config.toml
n_layer = 10
d_model = 768
norm_place = "pre"
norm_eps = 1e-06
positions = "rope"
init_std_o = 0.0
optimizer = "muon_variant"
decay_fraction = 0.854
dataset = "wikipedia_en"
Each number is 128 + 24 x the weight over the matrix's rms, rounded and kept within 0 to 255. Layers, rows and columns count from 0. Numbers have three digits each.

# up: layer 3 MLP up, 3072x768, rms 0.0914, rows 370-405, columns 0-191
# down: layer 3 MLP down (transposed), 3072x768, rms 0.177, rows 370-405, columns 0-191
up370:114152132135143109124152093126110104136073134131131137087087136135127099143106136149180157131089127127126091139131136110134141152125127097113119114191157127137132150089157121106109134138147141133110161142144151106143135161116135188106126153108169136159147114128109160211149141159143164118131110121132136142155124137111114103153102127111113112152157082125109126147120116182123127129120062155132138095120127108173177141150137113130081158087117146144151085124097183142150119156168139145167158103083156086114094113142123143152091104102151143168122139156159160111090117157136076109
down370:161086115126089128125134151106133120141108130150131153108096120099150110127094107184162120124117135152182124111160137125156126094139112107114107130139156154122167128147129119141098153142141141175114122127129090154093167169098094119072126092146151143128165152150117149180129119142121102140076119141124109164111104133137151097126108135123118128139141121145088138127141104134120142095164118151083137101151137131138107142122150100056115148126115155147137090112117152122125117128126082131161151131127154156147128135092151144108160112119144161113103130130155125111107108130140130102
up371:091109133150121121111114140121095115117150154145133113106139136121117120141051101124187093120102149119157115111112116117137121161156068137118122125109144161172119156139160116120171087139126128143128126134143109142145146116135112156170124167121108150134161155158106136119144131073123180136162115155139135137096148130165156105111142130126146094116128143122100117118171120100134154113161142136117110112122151122141139141156142099113136089166122157101118135089097119132116163124101124148102146124137097115110152132162048130135155112169143136095143143133116183078115119132133146107
down371:103110154152143135173121105157136102154142184135166063088119134121078119115097103114146088092117153138144114122105131122152151151140119168161132168110158126178148091145107115137139117084137139065086115103107128094115151143131136134169126141140119103163117111107118107133105152120111149138108098150150171123132168128137123110147150113141150181135126126106143104096139160143159145156130124108116088121096163095160163118117090149103173122124122101127121156119090115127151187129129136119115146167118112109137100059130118085096152097137111153101111101118146144131132099106104130122
up372:133122108136093133140134123110142167162145133101151108133088118132119125121101160099106156140107086098111105157192183102082110148153154113156141151092172205083138149149131177122167129196120104101136126093176109151090174105164083075172102092155119126096127125120150179153152164199119140102128150073077141128151094104150118124099156146122151111144120103125109103097058136137136130126142154163149116128147111156125083124126154118152094068115227154104117173111121074124139142128130151101148093155128113146132184087154176073146105124141115169135135113120119126093131115163106089131
down372:165118135092114118110121126148148135091113125123201140125135161120107113105122165162170153137120109108111075139156137089150103148141136079145118123127115168104110136107122147134115124135154083127125154083152115110125130127161104150127092138126172134146110131133121137125090119150156131116112122073131124107147124138148082099103170133182175133148087116160125082073157158091152108116138159160127152154137105095129111147131154121095149150138120155131085137111152096124141133113129137145108135155111121163176134146136099122163127115088116141103124166135071094106121099132128137114
up373:138125132173067113102166133168116126176040100095078126152140159154126149121105150163144124107149101111139147129130149167167139173107140137161124131161135106127111139128162145128157122099141170138173137117130163128132121123124126157084129139123155115117107148109109136166143118145108127138172138151139160094151151083090094098160101159098146139122122146146145088146142123111107133134139102117146160128166119111135123113152091181174126126145155156129132165150120115129149109167116122127150107127145114111118142141169161049066115125119074133152133130100113133124126099169135186122
down373:146172140102140096118095125122087142111119171156112102169065097156153103146130135122170120141125107126138146097099134167097113094138146112133105118091126124123099176114166175161173097128105121119093102087100117156173143111135125112090111120119111162136126105140129142138124098144132117123149134102101137133074167114127176149143087126098105124140129158150121110133141117140097148130135114101084148117120129119115161145130126137136093088149122123114134137169111116137158143090113108159149077124150105123120106132108122101124147156174151119120151104131134111147144138147108114136
up374:100112155142124130113133106139116162126174109157154156135135121098109137121067111129117146108074152146143095101134079134108118132150104133134094145121080108181117118162135142097152153098116141092166133113120178122144144138113091113129154103089136125151134111131108132100136120093100113145150130137156123151157132110120103100162118144173133135118130103108134124183095159096158149157093115118141096038107121142146161136120117168161100156104121167121140135095140116132124159119091122104139096119099112122104118139127116152149090166125123144154073079110175139138105135126108102135
down374:124134133108127153148124148122128167162127130133124128112111131135096137117071124123130131121128125104153155105165112081079147122080111111119145141105146117158128162162108126178119146173151123109124151120097119084115110123169134116093167125136169172102111117140140179119112170104135144057130115082145106144122148108140135121150101106108130086090128165162146169146123114089095141147158128116131135130130102133102134125110138114130144137094123110108195166162123144128130116110148116118088129113095156149155128161130153156111121086109145128141084138138151094158124155158137087126
up375:130131125147113141117120175142109134154172126113112178118134144152142118142123120122133164134127136156158135171144149127130101126144095140163122132100114149107084137147171143108108095094100144099110140113168123116146163116141140112137104128129156149105135100180125114156100126118108097122150103148138122139091066112144108142110141150083183146135147098121161108116156129102110139167154150102125151123134157122140130148112094127109126106108148129142110176126144122103079121136104133114104141133140092120108142142159077148103108171170112140127123128134139133056092172094106120112
down375:103146165103096117122129143132166131127131133106113120133101111165112161141104138089140119122135144175160118122135129165122127127113122168138166113123123152113081134132125137136196154173129172141138153133134137118083134142162093119143100170099093092102118114173137101113131150128144092108155156129094118147113081134122142152168129130137112117109110118110106141116160085127122149172150114149138088107110171123118129097194129179137108128107140131147150134116127108125129150149078143120161110131131120143144140129154170123144158119092142168142104106122139101136105138142118084136
up376:123103131154133117096148094148116133108140101110088109151140116111106121194134173143158125139122120123142103087103115123125075145143108109120079150116136102135145171123114185080134138119125121127147107080125164152108129152117143146114139143143141151133124150119126134125144160141141133114123097142106137167105143125157078124134123134134097151147086111095118126108130130072120135160131123097151087153113102127144154151114149098107177129139093105091137134113157167114118132146095135155171153123094129122160140136109094073123144096153083166101120115130105132119156123120116169124
down376:089135133101153126135107133100142153183154109107125122144140108144109112166118148160154140163164101122133090133138155119127109095154121137119163104104117148143164104073162143124145109146111107109136126096146148107133158160136150128138132140142114154147139122130107129143116148128152132159094105132114143164091133107094156118121160137079134135146134150126100145147161124111126122131132135142081085125133135116142132128147132143087115137142175117129165131120161152154108142127126131155149135129102133143154116089136139078147117131118106163090131165162117106129159085145138149146
up377:161127178090149157139123140090131146112143137099162131171127106134114083132115116115127134150146098122142143069098129099092109105114157092126121125112156105099112086112139139094132168134111108148128122164104148156124142138112102131130149128104140136172096132140133111127104120170123101130127140143096110162117151132121100095135142119134099065131157121157124108134118109118105159124120170155172133101132160124145128089138173104088136085096099142142114139121127116068119121106124154103156120168125126122143157147123126120158084118130116115112127141106127160142159162126132127151
down377:142151120131099121101145098156097098112148131154125130145138054133144165148122164127126106095142150122126143132116129143113098097082140127107108132131103134174134113118126153131153101127112174136123119111156157156148097126158111138173141128127139152117119143139086092143084122146130177129145147090103131116093150135116149153136122072120091103203137144123129131125153143139132130119141113147153114126125151183182092131150110080151138095134136114159080129128147091164132116121115100131092148118129130108105136136122138159108100099174148145123125125151165158136152088119136125102
up378:162136107119114119136175152135141134102158137177147106136084112112124086190175128119102125147120189120145132172132113158165100130140110143128110165121130126124116128141165127127147118097148098177171171144166128113119107115136125125135148131163127109106110152116187150147100132092137150117108136112117129096107126154141133156153119155147116117113098159104120110080123178096099095129112114102106150132136114153180094145152147146094144115142165110080107149132101150163155144118159110123130070170173127122076116158091160083092112140131140129129126139103159108138120139096149187094
down378:137102144142182110102094148115097205154156108120095070123131113140132105133124153137122152127099132125124117122128138122121121115086127101156152150113130123145123170102120151165095130122185141115112162155165125144163151088124128133157136121107138169129136148147116170137104140123159137103108119161124142120136150125144160110107137102130116103108140107141160101123137132160116126143099132093093122095147160115165130128074117151079129127145160090127094084121097119141120082106115129133141081156155138134121166132098117108134139115138102149133122171146153096097123103119116152136
up379:149157144119133116081135206131134100074112106113109135107162104106135138122129095126110084127132175113124138180135107087091125120122105121133114120159096143139123142129103134143168112130105127169146118141175127141119108137155128147108100132120124132149153109140179149154114134130090115139079130124138142070166106136107143162079104094208152114153131095151147186169169102141184164147151146132161140137098116182133141162123103103157164136139139125156095138151115105150120122117135151088153117185108187128144085104101133057072138123128138143123099161115139174104122098129133132160
down379:128095152152079179166124130156126108117119131121105062099104175148187093130117167135122099140131135134109133086151135110159133148158109149161133118098118097149099106119131118123166156133121135116113154099123095153157125128112146141131124113171136135207142140135105127119121095114092091105123134110152168133099140120141099126139119080138112099175137114141110122155142144144119154108079145175103137124131124098130124125069087087100136138135152161134153120142113136164164118129120144127106161144155136136129183098153109088097154103125132135108088146113139078140105126108144133099
up380:116139100131131134122141145148114152095135123053161126138105130162106085106146108107123141136095177129154104133077110120126156122162144095134139141125172127142147157095119081134074120141107125147118140094137115146128105142148171145119104122120118110099160119116069129143107133142089144123151132181137138174158081143124131090128134162138150139108087120142126072142108139156110109141151146136149097128175135169109077144127143131131146105120159109144146097124167105125154198087102129147113152128176112164123134086154106121166077177101126081141075128132139122163140098178096127224
down380:136136129128119128140112122126112122104114144103158129117129095124122095142140133104109148157077115133123118128113130096088141088130139135126145132131130165111169160120159154137123131132131130102113067090119087132100175126123129084105072154137162106110105150102108120114111156170105106112151147105180091137122074130170182093103125124095117119109162114149150120151081147134131069139090151135158115169188110103163158135115149150182095126154101103136114140092147128133117126144079166095139138157162177140143141140143113116163137080135178125123124131142119116125144119132136137125
up381:099194168076109130133167108142117105076136109156129170119155132117108101092110107131144107122144130097171068125145147154148096121116077126113117112103136131119151106116112130134119109119098125106116098132096149162115130114166133138136093110135113129119147140157132075141096123150163102146117101110144125172140131098106165120136138157174111133114131126117083116199124062131130133115147120107142126167126101134123122104095099092153117137131136104113112101150107166115137120161149108151148118106133137144099120132103151114102135154136139147127127134100108161113131178144141148118
down381:110128133148185121121122136088116155137130136127132123119102161156115097100122143136081133128127137116137165128165179157127113132101109120170149177112104130139125109161154168135156145079085118174129101106119160131103141134157133119127143104122127091162122132132169098142147165112148097106139105130147174072113129104150168142143114143147138144127126128151102120132139103103110090142123095143136133096115154133150144124100144145108155131158104121111155135168118157088137202139159133126143143122100127115125085131116164153131122103120089101138112111104167127130139109146130126078
up382:143182155167135133079156175168181093130131086100141128121112109144168111107122122139110146152108164149130140137171097114141109146121132138093122120109155143118128105155146136121141158171097113122150117100140111173123161154157084145128134113110118107157129093137161109148127094123138135096147127136170106113152145110102127110112107090107147163123093144142135122112149135125085115170099095101170105119098093115133145067102121149140114137142104143072112125112139145149129164137098143137105172101142086130099146156143179150089125139184109149117125122146117123111120102119129129090
down382:109101111095151142144112093129148151154113105169137143141135117172175096124141141190176113142136138143177140130140126154155116140105106129115096143153107146099123084154127113114134130143151127128121118098151114091135158110128126124122128147125124082152151114114125148125107099131146172132137156115143144129106122098130126153110081109153139144172152157119144140090120123172152086147162121107129118095104106145087154136113126186129162127171133139112120106065112133161128154105128155144125141099136125162148161090155116117137164139165139098099116158090148096146133100116150101091
up383:145167117113104142132135100165157142127131132128102166140148107126095135112124115161123093156092163120141138087128127142076080163124093141107175139102134162135144113089093103132092135081094133172136129152079114127123116129082139111114155124105101118124089151093144070134131148129155116168154131124125127133166158115093097113131123130183141157131179113168146129117101169114108140137127107136152150195110087108152114139130172132139129162145135129106075190135120109105132138155146133113163145143115162149142154085162112145134092147147145133122136109117165115134083107085119153167
down383:129103122123168093134106121155124166132132143134116140119132106106133086145142138161162136113162119095162115147107122146098150125137133150108144101120103120111165102119114127141064125116157123161129120128119097162123118111118134164093087104162138152132088122082126160137158126128120126102096124122125136126136148154154158165119103109112117125115115104105098147127101164148097133135147146138110141148145166159130153151097141105104137192124141172104139131114121138175117144126088134112151109112143110143117149102120143111132112177138122135131115110154098164157152147139171130185
up384:145108109122099101124138163135125128131064099146159115160119114145146150116163159104119139130116127142113144123110122144112105158163139118130147167128084125152099091116104134111131126070131070167132116137116115087125120130160182144113119108169111134203093141142165125093107175142120151097123120156101081108098104086133166126149119116137153167112108107098156169145133115086120114139174141122161141127102118128154171122105173142144137130168149133151115066134129139111145133115148154095116105143082127123142097118140139107144150155149103148091088144123123132122101124138132126134
down384:115150131105128123124097088146104130139154131126097140092092116146139138074100134119173155161138172118143138137095129101131141150107090166118114174135102118155111116132120146119114159139134109145171108153111144114151116165122116142115110116139098180168122128129128127096098149091172143079119133122112114118116151119147108148118126149103130113108141157105142137161132129135107111165132131162151154129110137090148136109154114129082139135123105149090080154101092170111107140125140143119113140132141135152164119126177121162148126113078125158127178142139131109112128143127156141144
up385:141118118151124116128129144152136065101144123136099103160127171142141135104130166160088105142146148143141119148131100149123112122156102146143128134183094099100132136149145081166106142128125088116164189149143113150086181123134143146132102144061136127145138119105117076100140125137149101118150107136155105136096117134106161149128126155166101100158133124133120116118121166162107146139120134181167176118168121125139126126107098109147124150119106149142162151057179149153157114098125113076166088096150131120112138143150102137131114155100132114127145137112128114136089129176129137097
down385:098156128158139148116121076101137138145103118170108116111141160141085119158142107149121118112086121123130124101091118155074097171086150141166112121130135131102131132095137142124112128141101131100116168111131132098138110110100169172172143133119161169150169113114151065142106157118146160172141135144123130132139094111158134155058170124146132072109124126128123116177152159114132134096134157136120121146142123155108165139127137110144112130065121133109104141143141195133132120133115148149187142111149103141135145112158093140123082123091089064122137123163109143128094126084126134108
up386:138150114183073141144161126144106180121122112134122179130116111137134134120147137129120116073137141134126119139114132149155117124126140114122112143075117137105162121117183142123126125128136122146127157147113129138105115128106136130157128125139129109144126111147122122150108113128105134117133125153176064123166148141110126110143118130105134153168130110125111142159143131121101158173105158143122112129126134118145086129183150111133140147119118112113128092130136100171129111206104102109142111145124118122132102114116141106128104106125103129117125155116105142123149168135126094107
down386:131147130103147123142076112108128125154137150132108134138121144155110114146133138097114114116115171108130130138134152134134104166116118152128110144155149133086153143161141109140118173123108137118126128102146102162095141099115138163183143099114095157131110113154161123174096106129142161136139139147101083131141128144123152140145139119072100164137152154121148141125090122123135151149100106105152092112119146114109108127166132123153098133141120108137166068111130107079115121148109109134146118135112131143170126137164167104159140151127116169114150136144153157102114147142130089089
up387:161121095141111106093168119119161152110126182100074138165117106117107163141163138145132092115111180153126142095134130090115124109182113156122145120179125162100152138145158130143131147169155124129128180139136164107167099147144145082159116090131111130166118126172162156124138147137080148146105168111117119131136120133150118120110123129110169141142077100139114116113104118129137114113135069201158135130120140111173150162121168132129141093166097166116127111117085159095121155098131128125127136110135150110117094153134143114142105096144098116107125143149158115104109183153141162114
down387:119089143128146115120102126165126129131076081131131125116129076142090140118106156128205121100108103091136133106112130116114107164169102109157134131162116122124153149143127119163132165135127124170134144106153148121144147151145120132105127077159160148124127084125105141129119155131121100102135135106177071108119145100153142088097117113142109151122120086172155116123107129147154130091114143164111137118144131130160132109147130129077117143162126143109146104138149132168146124134131128135091147148091145170130119144138139129135120097134123121130178157108151102144133145160095143164
up388:158150103117078118134101115111132145090132114106149108147103126101084113134145096146154115140133139102137117115115167156101156124085126107138112108131113096139132102068122150116109128076113141112126099113104114165126112120122146160143156128143158148147122135145095118140103118130141092164109100120154135114153142104135160109154116151092120144140118108165183122118133128110134119138137104161146123137104109105129126096143143075123168135127141153136118110082117118167150117178166114145126150086104132178089088142121119124114176099143146115121134108145148111103108082118130112114
down388:116120160120133119103145154112148141125117099113129123132089129108120116150123093118142148145127130122159154105116153155135099147149118128141148100094095119113129105110135140124110102138087116108131152074134120173118139125095171144139154095118145106114164084125144158145119168140142168087162128130113130146125165119150158127154095189115147093103131099130131124136150136109101157105127162064101140107165150150147103132123124123114072125119107122120146135147199111127135108104086181082135156128172144151119108148059101145142113125125140152117113150115144109141170138133130099114
up389:101120120142120081141170113164146096153151101118131123112125124132097099099129113112142149134135150146087121142074126119095110063136163138152092091136111149122090148125120077111126124091138176130138110131136127130141114123129109122162149118136129145163128151141092120151123118119148151163169150114146110121089106139135125134123124083110135136124160108123134134111136161118112146122123092099129117145096104145155139076130128085100128113157155143116152072131145110115118147123107112142123074129111144127130115103117119174111169150129139172087122095151121130130132161130137109137
down389:148169171157128132119064162133095160169133187158124120113118196148149120139128138152119123161143138120112160094160152126144126140110101136140144140108136135117107149149114093134154137131141128131133136178128149119129123110107154094160098103130164098152106118128127134173091117119085124151117174101178108127141107101191154126129118135147145121178168097186122164121121163173118093188104089116127184132095180128095123161140132128147111133138135125124121110109146128090126125121149121158122156121148131151128121153115175102139138078141123186160106087133125120126160130090116156167
up390:205114154167128129133118186131158139132116142142116139163148133082164100114158157104135121136115178150140114155125115132095131126159071130144151138119147119134108132113095127125117086140073117103144145143133141109113089105111106104165139157137132165128086081157159127128113140118149155183089113103093148136123143102127109124085117111190161126119152108123125104135174111131131116122127098127134144133135100106141099153176129130146164098164142148130118091116127116103116157138112176120128154113109142130133170127139116196138099113138105116141112142117105133131106131144173113126
down390:125138114152118115142128096099095147163087123141129107078150076133143127148147143112099122132069126148145138127153111159122128136130052175110119118162120123119200144178130104117140138154095127114144151172127114111149155126111145108129139137151137145147163189142119120076161158064103159167136170139166150161199145160090140139139114150120129096135126103143133090145186118096112115131115129106153137177128182132120114122110151147112136141120124123131149126147207130086143111174110165115125113094072138131146117062175149160128097182142150153148128118104138140140102131150117147080
up391:112114162121126152137143158113132124146111146156097153162099138151142198113163182078149111159124163088119101111123103118130176115099193158191112133111186115144133130131150124131139130164161132092109081131128108105179145129113150098122134136176157099139100123156140141071122092097148155165060125089087132136115138143145120098123096131102159134183135091093129163136139112205162144086134137096124090110143146121108137152088174138133097144147129094107150137103132102100133113097155114125125131097147136169148110152127156155103146095168087150122179130148120133144161157145100102175
down391:096150106115128119138129111117116096127133110177163165129104140153124142089123149159146130129140099142120124107166140095100150115112136066126155156091182115177120096094111132113135121169153137115139090153102074142103118113119170115134148138142155109122152152117104157147094109133098096140065150128104127138093130121145118132186134136129092138155125114096125098150113133127129143103136150125147111126155125124083123139143110146131113127180154130130061077141140118161101129152150127132164166114115147125171127135122128091129155118136153108126132143104135171107122131097108174110
up392:121135147113149142162104104131156113141113158160141139139093152153083148118129098119153109122124176083106136113124156147150101088136137141133094109177115113123114135125123125120187151097187139124165110123153122137135121107134149162121116147101120129123121136081081133105136141153135108109122115106113081152126127117098142133146097134159182132116148154142118153078113114146090170126122155138135118175126174104149089065106121117135144174145100129081150124139106133136136147128118133166132102181149111163144176112102111079151116139129162125131128116165109142123114090102137138091
down392:142147109099106105110186186110103116131111140116114134181118113090131118129111154083142145154132114123109154179143100139134155140144176098126141146138170147108126171119115145128096104120112110117127175133128135140105125142113138136106102136103161126120103128119116152117143177172139122129117089149168123101131093144114093102133110109127111148160132127084140139094125121110124107114103129139078118112116127154165156089143105109154185136104124141157107098139128154118142152091101148138113106148127108187137151148116153157120116134112132125119142137103106139084135095117132134098
up393:121107139134123083135115117110159113116115107162131134167135097140146108099099150088091118110131185132147134150115117179104143107074109157113130139144143166138124150161120166168172136139110136150152128126147117130056129088158133126141134148158136113115119127125129079151104106161183101115131107127087103104108087135160109122122143166133144122131141116113100142137128149159109115109123169152132177156121116129149088177120120115130139118149152109100062126061114101088113159114105120128159123107131083140094161138176119109100125138154081137091133149126146090167121161116138146098
down393:169143127124174115119118138142091141105113101169135133111119126164113122172152153098135165134165102140144146130116152141101088092107155136082142127151104100153117128133112095133136092088098152111139129133103073142125132129082181106120150135145122116127109147106129126141110103116163142125118110105153115164142125125108127117148100152126123116149138140101152138138106172131102171139131122124110099127118131086154170175155096161118167119139100113154088156073143106144111095108115137122114131079123155108095097142129129123139141092108097143105132150096138172125109121104118155108
up394:145064164140144127148141114110092096185150117215118104132157126126122112128100125187100142132124110112094157110147083123183116164141189123120148158157133129090138086154135125086107106111115100151117157156122147134093106156161116121114123144107167184122153135153169131114160126164133172122109121152096121115136083104118128141144128110114114124174105136111091148108108150082128137136098155099144149109101111112142128163083104156129130106135160119126124123113114104163154161156135159140153118139120107140119149094053149126130156124125144119115087114129098161168096141105117132107
down394:110127157144107147110100119131109162095109094149140135167151128139146116137106131157145170113098087144152163155145144122079140091154093156090145148105126139108114139125081094123119165125168134093109161098162158129146107143161114105112092160121104152113100136113117116090139096108129128153147179116136141122120166112119155132148166123116138134168142145127142094122135143142109127093139152151120141069143132110156119162146152161133070128140124078131130140126154121090104102133127155184157106112119118132104105125106104162166131124115110157154145096129128129133106136088121081139
up395:121143119153124112078168141201070117137099125143123109117116147119121114098130146071141109141136123143147128140108152117145097077147139159099133145152087089134102114109143099191122109086061161128134166105132152089114125110135108140116168150115124115131138118096092131115112101148090106173136144113139149146086091171114134130133143116135140122125124106130156132130091146137097117147138145140131149125163119117132155109143177128129137118069144132155079119122109174133163097143119136091131132131114108130149141114196167096120146152142150129122115183087099130168124148123121126119
down395:112096159126135148117094130058128147085127120152089109087123135149128122141111131103098130087120110147111121139085114148097153088146066135103120125131110111130111107142176128127126135134134113124094115127131128119084116128121137140120152176100173107132139145122106150150106117129120120133155158142091134147111124131098133144137116139137142085118128159169134093104099105148125129146123147123167117128158115105101128142118117110177119109117159144116071106151103134128117130108130144096133126176130107160093127082157132122127138116144185088163120129102158153138102141115125157098
up396:107124112152159127131111147184174130165154089132170133100115111135147157107110131130129107196101094127153121144103135097107112136137127144137136054109141119109174120076154137164161153144117149102145164113122103152097114147165142124134123103113150102118154145090124093070182094125103127111194105143155130160104123182142106114158110123122123125135144126119110153114159136123156094115131120152115119126150178124137134154117144078163136164127139165157164113149177145152126144107154146183150134166117165130104173124113139130116126166116144115119103129155133215096154147126073154168
down396:108133123136137105129119144136138097126121141145104075103172093147133156104130144149154133144153136222156102147117114101175132082076104158131117123088124153168147109147121141134178106138102162140133116117123188130117065103171156102124095128109104093109163179144097052141116093110176132107125101127157072131060127103143112128118127143143125150107158088135155124098128135129137102098145128150178157161142172136117104105166190117163153143100121146128134139145136139104105115139138153125125113113146103076152109137137116106119137108112129128140160146114115105114088150118122148107
up397:117150143168161133157140112138161096075111123134135108122138138136173070118134129104164099132177155120132126183126127132133090123145076128134156124114129106158143127094109118104130158159107144136132183098107140111158137089143138076107083125172171163114120150144131135131106122130135121114131099148086128114133128104113113160147093101129123147142104078109152142095114127163136129136137100120154111117128188129168073106132130121112120132111098076154118089141118127108156158104154143155150129107112129131129134116123099146148157101129131147135151157113121135106139146149122112149
down397:122145129132145146108128145118169161162115121132103119113127125116111138155128093104124160140136121121177059167161142177158143119130155113136178151086116095145160093117125107130081155165144176151131120112110102113152155092151116143109105099126101088124137074134137187116097124129140146117152110160134133083127141115098123107126134117144132164107151141112143134112116113126136077152154159142156116117121138144145100165144145095118128142155106137125109115138166143109140183145142142158151111137122100146158133077103135135135086111143121163097143173178103139105108126154074126159
up398:141138128132128160124122170098124132123092120100118105178162142093130135145096133127107108164106141119142130131095143170140109133114200139138192105108144120077108129101196117146127086174137110108111161102143173147118097164156109150129126058106060165113086082150110105122147117101156115114125172146080104128143126136110101152158141110133136170105094117124112150160138151132113156104121157109118091139119130131126096145107119104116167105106127144136119076080106153115112114066105131140121133088134132128097128163120138132140102116129104135166128132134144147112114148107094133157
down398:136094155127148145156135121110137153114163123156078137130156135146083152124093125083073109147118155154106112091130132148142111113110123109141124128160159112117102139134162160121096119149133138084160126123120111119137078126127122095172169115092122156088128110154108156140142125148095141109132142119150099159099104125062158140137118132152155179093139144138134176149122163142138119111103159110120162085116154134152131124100131170098118086157132111114130081158163166106080120111077171105128145110110157177102091098138096129084103095145112118110157097132129146177149157123118156106
up399:201169106140144168087110186156109103154108172083139163144124073099182094084195061136151154179136131096137140178171102126150131109118092127136089156157124155084125151146122179126139152143096200118150180115104089153159126129144126119139095145110121109119138131125192136139160102117132122072114114169111126102166106125144094168140129140143079140169133108169146134140134098103126166144143135151114101131114132097099156141104116178137133106133108126099161117160099114095104076139121118114117119172132120127127162122109130111161099156090105127071124081109140182114068149133151141103
down399:130102134144151152166125073123168146107104143110133117141125127130122145133115141116116136134196141099099110116162125185129159097132116127128100103087155147170141087162135148153179135096144114138114130131146147151116106140121061140151143157100130142095112118141116143123141150146102100097101170106150136154153116123113136107088133122126160097114104113081106120116115091150096117193113118091150152132116132091099189184113138106125154110152135139143164153145135145103109146116141110170117135130153170148122077140137159144134144152111113107087110131143139175142104135153132162157
up400:123200163127098156144143120113142119141093147101120112119171116110131125147129107142170134171149105109158103098117118124130139158155143099135152112124133100115144133155170130155124132148069133114097128108148130143108110150110137071127117136175122093202147107127176114116123131123145156105115105083116152135096141122166160135080129149119093121118110099160126100122151159143154140167109087170113128182103126099142152158099099125142137105083128147134108108131123112126121100144161066152136114114105151140140121172137113136131137042152128153129108107093113097109125103129127141149
down400:147104123152109121118146142145107165135097126131130114109181119116118164140155156174135179129071152122090154135122115155160119178143142113139092145146142163123143098138144112183139158134084119087125113158170141097092130090126135141112181140092135134109096121129121129105168150155135098138130141136180170167133131081125133136109108133139157133124108151169146129112127134157103122135156127131105160166097140138145159121140160148079156143099139153161110082083123148138112153130115190141144130165148155099119126161106141099109129125151084108179174080112099140138108100124129155088
up401:138161120147081095118136123128144105114126141098135109142141083166133108080135108096157092171121117121123119097129145107112117145129148159158139152149127084122127130140096110102108146115142098126138120158092128122096133116124139070149142121105160158111122089118142129113110101118128122075123096113101095143130111111129134094081122135115155127174115079161145194128138084136159137131101125144158159116094169133134110129117144122096154125144116138138068118147180127141141111167136096145139135102126126117116150166144152131140145134148124132120153137142160154130141132134100132146
down401:139088133092105139134110125103118131154129134121101129144055111138105122128160109148170097130161124154157143159112112135149141105104142121210120142191168102120174125132119178130161153097142189157095140137075139141154144144126140131174180169133099080139120161140122134156152112110130122133140127154153119122123116136153135129121141108137124110130100149142148137102107123113119085137115114136152133064094123087123101152101145119097135091142098158140111128133137140095167099141137153119135135119165115151185139124100145149107084152112139153109204151151151135110088154140109127137
up402:120076118098114129127147110129131140137142145116142138082138137125113121135146126140136143131138161171125064110084129094158124131126126115046118116148115125170148154126151151127147131127148082133120145135119132143118125155154093120116115121119159159131143079142136117150147144132136100126086136144129152099119122110114164139085136102127136130139133137145133144116075118106089114145162144092111094161175142143140151164131110123089114093115102117110095158113137119162148132115128099106131127126132130179098102145131122143099132124141096137079105105167121136169116101101117066124
down402:082084126135132156160133155109139130133136121089165105092124139104117136141151111109128074166141138151094125123089122135156113136083122149112123147088168142113121151104123099111132132110157118129131120133106117129149186128116153140092110106124095129128129115162133127177092137163105149142086155103148134119146113133133130114104142105118115146113163140134112077128136156126129093075115167107152133103092106162156085131180135121100142125117131125115121123159099146134121124103127103150163102107133137132157092109126144170151118157129103149130148124158145129125113150177122128164
up403:114147111114107101181172138100151132088120158073112140129128163164119129130094091158109117139136160123094150112120145154139126148164121161138147123121148159127134100114107069109100153139090122137128102075157136113145080126144136124147131124144082092140165124100146159137147135137156148115161092059153155190115151049083105145095106120107133103116134124169144088146109159115161188144111153121101148121132136133064103147133099136120151139145132093150119108158141133112070106144100058156111147122105128138177117088160156127163133101150143100140126134141118121144153152155083117110
down403:148147155105144154101137127184153144161102155092146180139140124108127153123167100134121154079144134120137135086119057142135114135121139084169165124097122143119118144147153175128138088170171100170119130111071159183098125143146150117094124101142161155118095113115115088138121144140130113153097185178125107131152112117146140148137115122137126157103151138139132127127146115101153109156102128137111108109098134124102114123109114064136099131120132101136141124119143094142111077121148137125117124106119094143089140129144154138144087067093154102185175099144131149095115163149072114122
up404:114118139102113127119129163187161101103143113114124097096158154129118112109149118117105106138153161145082144136118116128136148153118110132134127091139116160107156094116096120124083130096120127140135181103119159119128158095141121132066120163132124126144075095123130117115116130131107135124132120152102110086145106105098112156114109136168129131122130067112123158109138111089143128178144118144085131152137173107139139129095103127125123131105099132135148099138081119108203145115132112100139080116182138117107144136127169102111079091102154110140100134116123123137115136151084179119
down404:165129125117100124152155133120111115111117129108116155157120138152108149185171146099138132129152116082129101085138132112127112122089142111108145063109160119096121119103142123126143090198137079121151164072120096117143089101140063153099124120139165178117116185156113123151118113159125128136185081123127137163124126120145055148101124153152143173121125092084127159147083102117094154145122098147105142140137127154135152128103139081112167116098143132172096135131207097136103156113161125078161082159166119155079112134154105136128150170081166151144142116161177125105137196127144167125
up405:149120180138143142114168146144092150116126122122117118107095159131098114133118084169148109143139125153160111105159167151134117193147086131145097125112128124105154121112119122182111135139070165095106147119130119123138134150112092135110122166118096115106123130150135092126102142122120103109134093104128109105152153184139161136081116092114122126109177112111177104142110137117158147105163118127126112107141078111140116128118145093089147110072109096068110138142131119157134121119144110114089142102111163136150143101089161133143156117114117129132125133104091111163110151146143128162
down405:096121215159132123093125127161116142092081139146128130157105118112156172120146128116122141138134134099179120130121120144110125157155111130140101134156121129111094148155117104128148126099137122109127140106135149064122129133131072139146151139115092145122132104139139126107126159110137143103107086110140134156148132091109143131097103166127094126120119117112124102148132125131119111138115131176149088144103161133148155143124103136143141133140113099115088160108122162134124101157155121157128124112133122118128120100101160124133119152143130156126158150137127123115081144097102123136